{"n_layer": 13, "d_model": 64, "n_head": 2, "n_kv_head": 2, "head_dim": 32, "d_mlp": 512, "vocab_size": 8192, "activation": "geglu", "norm": "rmsnorm", "norm_place": "peri", "norm_eps": 1e-05, "positions": "rope", "rope_base": 1000000.0, "rope_fraction": 1.0, "qk_norm": false, "attn_scale": 0.177, "bias": "none", "tie_embeddings": true, "parallel_block": true, "extras": ["capped logits"], "init": "uniform", "init_std_qkv": 0.119, "init_std_o": 0.0234, "init_std_up": 0.119, "init_std_down": 0.00826, "optimizer": "muon_variant", "lr": 0.0081, "lr_mult_down": 1.5, "beta1": 0.95, "lr_head": 0.0126, "grad_clip": 2.0, "warmup_steps": 200, "schedule": "wsd", "decay_fraction": 0.734, "decay_shape": "linear", "final_lr_fraction": 0.0, "batch_tokens": 16384, "seq_len": 384, "doc_mask": true, "train_tokens": 127200000, "steps": 7764, "dataset": "wikipedia_en"}
Each number is 128 + 32 x the weight over its row's rms, rounded and kept within 0 to 255. Layers, rows and columns count from 0. Numbers have three digits each. The size before them is the row's rms in percent of the matrix's.

# gate: layer 10 MLP gate, 512x64, rms 0.333, rows 434-464, columns 0-63
# up: layer 10 MLP up, 512x64, rms 0.351, rows 434-464, columns 0-63
# down: layer 10 MLP down (transposed), 512x64, rms 0.175, rows 434-464, columns 0-63
gate434 101:135182151117145127116086150193100109089199139175118130094182148135180124135161140159091104161099129073140155087072129096138130147033105090125143100140065134159126142127119128097083106146118115
up434 106:139134112103173112123170082124119109201117122065159148135090164142118109188081162148117179134125090141086133136109127096097125156190091152148110164096109060155099153116162040124126139158105143
down434 101:146168150187125101129073070088108080097120145120116118094186122091142129159178102142124094088080083074216096132099136094097132145117139138155127122083126151107086190151105127145127083142099131
gate435 114:105119172153072114129126124171071165118124160112142120093181142071142140108108141092111160095130149199120111139082146186139111193155140104091176162093044115101134129117120124120095176164093105
up435 097:141153144121088104064132105135102149059103071129130138089110184074151101130114151113114139149124180150135149106215121146159105194157202116127104099120083117119119167121109183121130174090120110
down435 100:101144113157137170126092107102195099130071126128130078097136156119158120081070130150160115112124133199093116166139136110102112089143187108219144192107171138153125088155157133143127117083139166
gate436 113:113166142181124115131056152148098149125166080151127120138144139130145146139135136106095141083157165132190124138129055139162117174143139072103106145138176066163139202096158106167151053122154126
up436 105:126131104154166094116120125167144106131105073177168113171083088120066176199168140093081077138161156127097089110095090179125124127139189129103159144135084113120108066182157131127103116135137120
down436 129:177131186191098186162107068159109137130064179135111083120117096125118091083120126094101141118134081134147100121109052120101161164194113158115125083152105164123152184133152131124102110119156128
gate437 112:097114115081108087122147128172097139168115149098116159140161188092100177118162096104144084127132181134130122137156156169126116088115177131132145088137144109122073044134161139103180075130054170
up437 112:110200157155085140179111069130154123119167115142090144153140093116159088128140072140115146155127168171117103120105128177181079100121162087096167125133164180138106141197092120072154176114106110
down437 108:101148122158152092110126173143043148162126136149142133129139152097097167169165113134118067135125134138158138084122166131130119093145072193157179102096073153075146080132089122079162071104098107
gate438 099:143149099084160096144137146113160124157108131163102125178096096124100159140114190154107111169059120134135102165175121142076167149163097153144134100095094128120164160171060126139164074159060175
up438 098:148081112117136195115126128148097101136175146175049138170128099119054096144197123095141133083064143163109190103117122134155069110078124136135155109122091114129134109150093135074118099104124124
down438 096:129155087170102127162102128098143063172133143105163121078077136126154130142115084044130134179159157158166198125124140122103114176151158126131059109086155086141144107136160094154124082086108109
gate439 104:080103115147112114148107159133103154172148086160109122104144090197161210152152180117142141162071104122145128143149128151138177056113091120172155188174142112137125128159097166186140098145158133
up439 098:098164084167165178114083127136193153177133130185221161088168108136136151133112105106145132158101082105127170100110145129140148115122087120096146157120143164088094113101178196145093169133126127
down439 098:138127109162140049127141077152145107146161125124088137106136165176137114154102201202142088118140139165136119162116034164124144176137134125130096122125113138181137116144080128082122131159144202
gate440 091:093100080087139188144157138114149078099113175183101090062098116128158121123144165168077080069103093115119126142094165131113160107175110111114099112121140118147190170096136152164117092089128081
up440 091:143073099077168214107127137097138108092180115166075058119172108105108103118114151112113150178109147103151157111121120100190182151126105134145083119121126123139195144112138185146095153111153153
down440 093:186138134165121105130126180125102151066146162095135097152132111128072112090155085115217151162117140203074093103144124128118091081070156130089147154138127131146181089149121158164140141092117112
gate441 105:121119175072129109150127131127168137086116090089121138202147091138079173089117112153130086099089137125117127097131173106143118147054133147146109132097049136111069141138144210141108164157083128
up441 104:110085154138147171133132116068092138144157192086151060065173130139135126124139123175169162138080102125136173153125079125114136124095131121119049092109138062128092117109137128122152101106165061
down441 091:120163031134141105070167180098134144159133133149123172145153144102133175161124128140105077107131100086100127098119137125165131117158095096113163099074133154129162208116115138188108156186128173
gate442 097:123154115122068138120129051134122127115076108145121174168120138105142100188110166123132143182180107163148110109202110150165125131157114151170146061111088159108170156116060115132147166103129182
up442 113:118116147103170134090141158201115105163155145153143123077108106116151109199151110153130109158108097119123193161140171145209142100097106153145139176144125088150187180145084095140131103097185112
down442 090:127097156131104172120130226072097155137160184090060085159119154161106166084130181129079171129117145171097187101138095124099144088118135143108158141122128121101105120147172112146144163156107100
gate443 093:135165114132113119103121057169106151126097099156140094096133102154133083147135129147179110136117160132102127084052139195142154120093141120084144162063099054118111136176135109133106069166138190
up443 097:182131101146129114087127117118145146118168126122156119169109122117224112082094144132095136155116091184116121095103138093162137194137127145087050113097090181141134107108142189200150129115157111
down443 100:089114160159137152103125124128135113153076143118130099133127150161077131144084070146062152173090163182149198116104096175109093086097181117159120066117168137113121176121198108117105126142099113
gate444 100:146118143118106111123167120136136166113187077124143086181143121157123128090117061099078139080159185108136081064119049142156144109096162119209123128134139115114168163169110116101128115120080149
up444 091:159140155177114151134105124094116186058105076104099145124101127126137097112194072151175115091062158140188091128112105150133179136136158148140146157129165115134134200166090124094170142099099133
down444 097:104122126144166156089171148187186131122140110135178115115117109061158148152097186122120117169129139118106167161104172077095059155083059106089104132095124116120135110104128156121115148206092136
gate445 103:119165123110101191139117060102124154085127071121124131190110127074104128150093098139112084129149094134128111172142165141142126073163149126115125110138020104121179087148139117190116107158165108
up445 105:141161177151125117139184109086161157084097177126127139120106113172157131137108117105126180168158165138170152144191115062151127138150168098153144160117076153047148120137102160180163177098112100
down445 100:083119096113179136116114102196094109123133130120168200171072140124101170125090149126128048110156123160107167133077111137163119136144124154107119031079123118149116081134168127129153124161164111
gate446 100:154184134118118130163125133146123160114109091119143096153100154124067125127115049016124129115211139114119144154134173163178121142145098168117136096089161115103180096116073149146109136121120103
up446 103:129082141160140133062094180086132154100136098099134138106088105148086130111090149165139107134096104121181156155089090150152103085189162133119117071197175078141145110111136079095074152138137161
down446 097:129131162111121138107072163127170197145092134168155136135075113158084164149104069052123106101142078124129091123115125116112187104176112142123118157065127096145166116145129139123175147067068121
gate447 107:132169130179088151210079203146144097183132144125109136171075128090114149156102155105133124146112193060118126133143161153113157101101125123099124175156059140115085118143139125128122133091106176
up447 090:110134167111136156075158089092104125158139180100102136125104102116098128076134079158095102082156124149183100185127077109109122155153116147140060146073153123138062093067158130139179133175113117
down447 110:084115139168064090200094112099175106136149130116161155124101158132117148185108164084111078132126155088141127147126121151144139049077181118149101116168124109034139145177135130135136120114105128
gate448 095:132115137136125094114115094156137131139162144135155108136183143112114073145081109179122184166138171126116198142115155169138104166208099078094101190122087110112082179102176173160128142132090133
up448 093:146092083092122089196146139132144128161172119135140145137127157141125096092067191152176114139173115108109176127161122082128097148187064126110076149123115122139135094149132103151225162100146119
down448 096:114162135091132166097164140104099117175104145067159067114116126085173125131084090167161173151146095108083118115107131113114109089095122112188197132129138187093138109156095109079128137076069106
gate449 103:174147089149129110141106138151124089122120153071183139140116142128113160159095146191156163104115130096168111105164076196154145123081109104178115062142131118111109080183185141180141132111180161
up449 095:103168154064185082171113141153173135155126119199138141105131119062136114146124154106135127118116196136054114146116077189116118084122128155097121084123115133121149149106078167138072153173104112
down449 101:105134135142145162106147058125127169100160140149095093154088109101134168163145108063090129137110096103123075125155061118084164105123156109118092187096059154119218128123131116101091134134167119
gate450 104:113145132123148144123133145128134173135189147172131074106116100159131155103191200095148135133126194189119173089119097123113143135125116038176090182147090130113106110107125181102121118113128072
up450 105:084158077079179087124085110093142136064121174066128125068146156175130118169129134117099121109097109154108120166104140124151082095157103124097177142097098147097085155144066144107140075092163109
down450 100:133142156121122157095131094164197122140109142175118152098100084119066079077087079167067130140107139079162142080160054071105170141102131119132131126133116198172117131143129126167113129117126151
gate451 087:188118155139102087137135185090108030122080120140136090134102098091126115105142108080093094088123117132140097080178150146117097144117172112125142101088172199116119093104141153078101078135133150
up451 087:144126145114047153101079104148065061153071148153134111115112149092141086155110102151114092177117123134163138074097105190081116112096125148110114103118202172162177136100145137086141127127116115
down451 093:117092086140128162216119142131144114096142066110088071183115125087135174147141133101138130066178125140145133124095135147102102123133165094141108145105141113134152121137091064077169042125172119
gate452 095:126117145164087117126079148132118192145171075126145100089146172143117087151129086087116142141136114110098071183117129130099048110068113067116124098115086126117132108160086161105177188099106117
up452 118:127075096162100136186128133132131133140120119137058168083100147115094156082114097083119110188155106116089108162162146099115143146158107110117170184081069088155175135082177094166098127144086115
down452 097:169166126125119128103152136097118132096119177072187075129176120144162159145147182182112114081096158188093157100129096145133128129094142140108113122155188173104111131197074166098103123109138183
gate453 097:090109116114060096097133178099142085097072139126160110065172158097137111144155171140090100088140166069180142137150112136113185173156122123131164090094119117067075128128135125126187112152132153
up453 095:146083182094108129097179116182096132154143139149086106165090135137132224108112159123148143123160126148121067139099183112112107132131167098088074167131171132097135150120182125128141100061079129
down453 104:141138114144107077112126052061156130140097143140147144074148096136135135116139112098098151121076154098109087113115127123153144178164104118050222082130065125155122124057129148102107139145123130
gate454 101:101162035121130149166188114122119116118187144191133117165150166114094110106148126105099179087145197153136152138134107183118091156120141135127127116155120125098162112119153090178128129163135041
up454 094:120139071172131158113143121059189110123067140161099125091120124116115115104108125117092139162093158079141120168145123124070149162136154126126122119200230129139101123098087123153142087087078133
down454 107:142127185163068112133144103139185108097179134097107161121100118089083149158122125120103153113094134143218176145172132131150147114106127173106103139116108160087139083149075185145065177126092134
gate455 109:153121157135103177112122116181159121154148106209093048111166105103100165185104102089114161127130070075126107095122126141163123188067145112121183119140086085133129119151176151137140121129160115
up455 092:109156109128198133137146177128082124086058122116140140143089112195123096079105121167113086132125167139151130159160121155121072082124172183136053088143148154156122148111153093159097186125104122
down455 105:095082139098097129094128136110141155151137135143078127141074140104124118189093092115098185105061092121145131076109149159100120120098181089074120161177070055135125118176133155110155123125186131
gate456 103:111108167099191098158132210166063143181113129127186104134109139110127121086177114129151118041155125128159127149116078110072067149122160153121117161131087149073101134138134132112126096144106136
up456 111:102170143142110106157100138061173137123074077166111157085089117152135118168121116123114083125151165160121120177107146197065055051118143147146140137146170156151100122137117083121119156088141105
down456 097:068150116131150096138104178154105078128126102144112113132090093192092167109100143078139101089120145144165112116149086124161138169154121060112164166127108146070141144097109207094081125193143130
gate457 107:195147134188061104108163089119097129107139149154094139149161128145146133120115110161105174120076128081072075131100144093157129100167172084192106063137107124173152114145171156138108113118094098
up457 099:117086151134159090133114116128132116177131106099136121099136143116125125122110153174136121122198109105190169067115045163067089131132194141137059122150136129178092129119152070117153104189139108
down457 101:119109159141066125128184093161145139102125124174133140177110117168177126146128103120138118137072162087191101161134174106141166085078060095116175191180128128099164092123147162140099138106119093
gate458 084:092103150147110148193148103087175131101113195083126186098072143130100176153147140183127134098131089161100138166156153111115088119157144070153165114115105104108188106099166157132135136113076177
up458 086:121120116160115098148155089126156123114150170089174091111137087154130066183118090169120106114181056176103143118142156115122079076200132096145153120168111118057107141140161123110187100147134139
down458 082:070130169154149123092147093119104161109164121146110145156168198070107131176174041124163131097120148130106103145166172120125171158137090114088137168120120140133103163172123157193119076152102111
gate459 091:131175127144106218161111100144126167132136104187098191136139145048174144087089137118101083185130154150116099107138140134112098114143137136110165096128083117124120125116175138165110136053168172
up459 101:113159124145067200164082090147161121121130101127174122160171150142092097145139060107120085163155148140191138132185175127130142154173126084135108142129162125088044135118120118150169153100121091
down459 095:210147108128191150122126169136133130121118148175089175128124087081140162072140158129124065161118138152081100081121134151113033129086104172112122113135128116107129105095171116154072155125165141
gate460 102:130095128115165193142111108086159171121137171080119097080165118115113127130129131139109198083182153136209086115110087088159132126140129126180115174134180111142121165111137167148136168086188103
up460 099:166143109091131107133103147196103078141140073146120184129115105149111101119139157122161144171116069189175102124160108139080121203111173192099178078154114184133093126100137118147122141115114106
down460 106:098133176092121148179077108104132196080106138119134127169138141180148129109100118142136124133220134081081111159122221149175144114164095083135079126131144128161152136165112117089149104148118104
gate461 099:108142128137151106121112095122129143104133074167084111071134114123099065128046166106148051106072140159150119109103131156159074148153109161133184164158154135097121107125157097115126200174158155
up461 095:078087193053086141118136109096130182106118118082144202115121087059152149113078142100093153128120094136121149100142145139130155093115088166092062142162110174119129131135170159152162134108133108
down461 090:109120113104114123174182186172151088107160141071159139184104093125145194158170118153144167139084195159114220077194126119115138124134111134111106166137137138110136155132168159125129109118129106
gate462 107:117188123197111156186064137103165144078147087107116151138165130103103116109146115189066137109193150133196100129158162138130138128122090098121160112117124093125085100148168130199110136130123161
up462 116:071136126074127142179188149144131128111116134137146071122145077149152191114094124115165121121133192163139118163151106118170173138140141162135101111113135222169090068119142182128113104084139160
down462 111:124154079100136101104135154122130136115086094129151140143053113151179058143195146050134193139080122139100139136090122099131136103133160155153159122177107093114142120103098109058105115167155085
gate463 107:052137103066114136114132114125115152112178145138137079125115061086119090096201102144135088117109176103154088169106151140069091108175093106092128139106144132146127093171162125109086160118068127
up463 106:128131164087187131151122145170151086132122128133199170127124152108129116078129063155101115123127157171077061123101106153167181101152173075148207093175116121124118108137139079113098124120132157
down463 101:125111082138105155102141128124104169110098057105072139186157147109119134154147105177096133122123160179175103154185154141135065196072110175161164073130156116102192129160145114135132117120132124
gate464 098:072130144172125115089144106108130114141180107101159156120114129118116174138111117165102173066097198161129074146090123200145104129199139081164128143165137103071102126113087176187140126118137129
up464 101:157149151166089129151103117048096095121048120129107159074151091070142151104165080070080141222112132114108135147079130107130115094126117129122125066129155119110130141148126140120119119154161087
down464 105:060101110107152092078169129171158147129127138114093105112177187158098075128111196124129099150119195130081132197155130161112118167112092076137155182126103104109104111105099162143129107123091159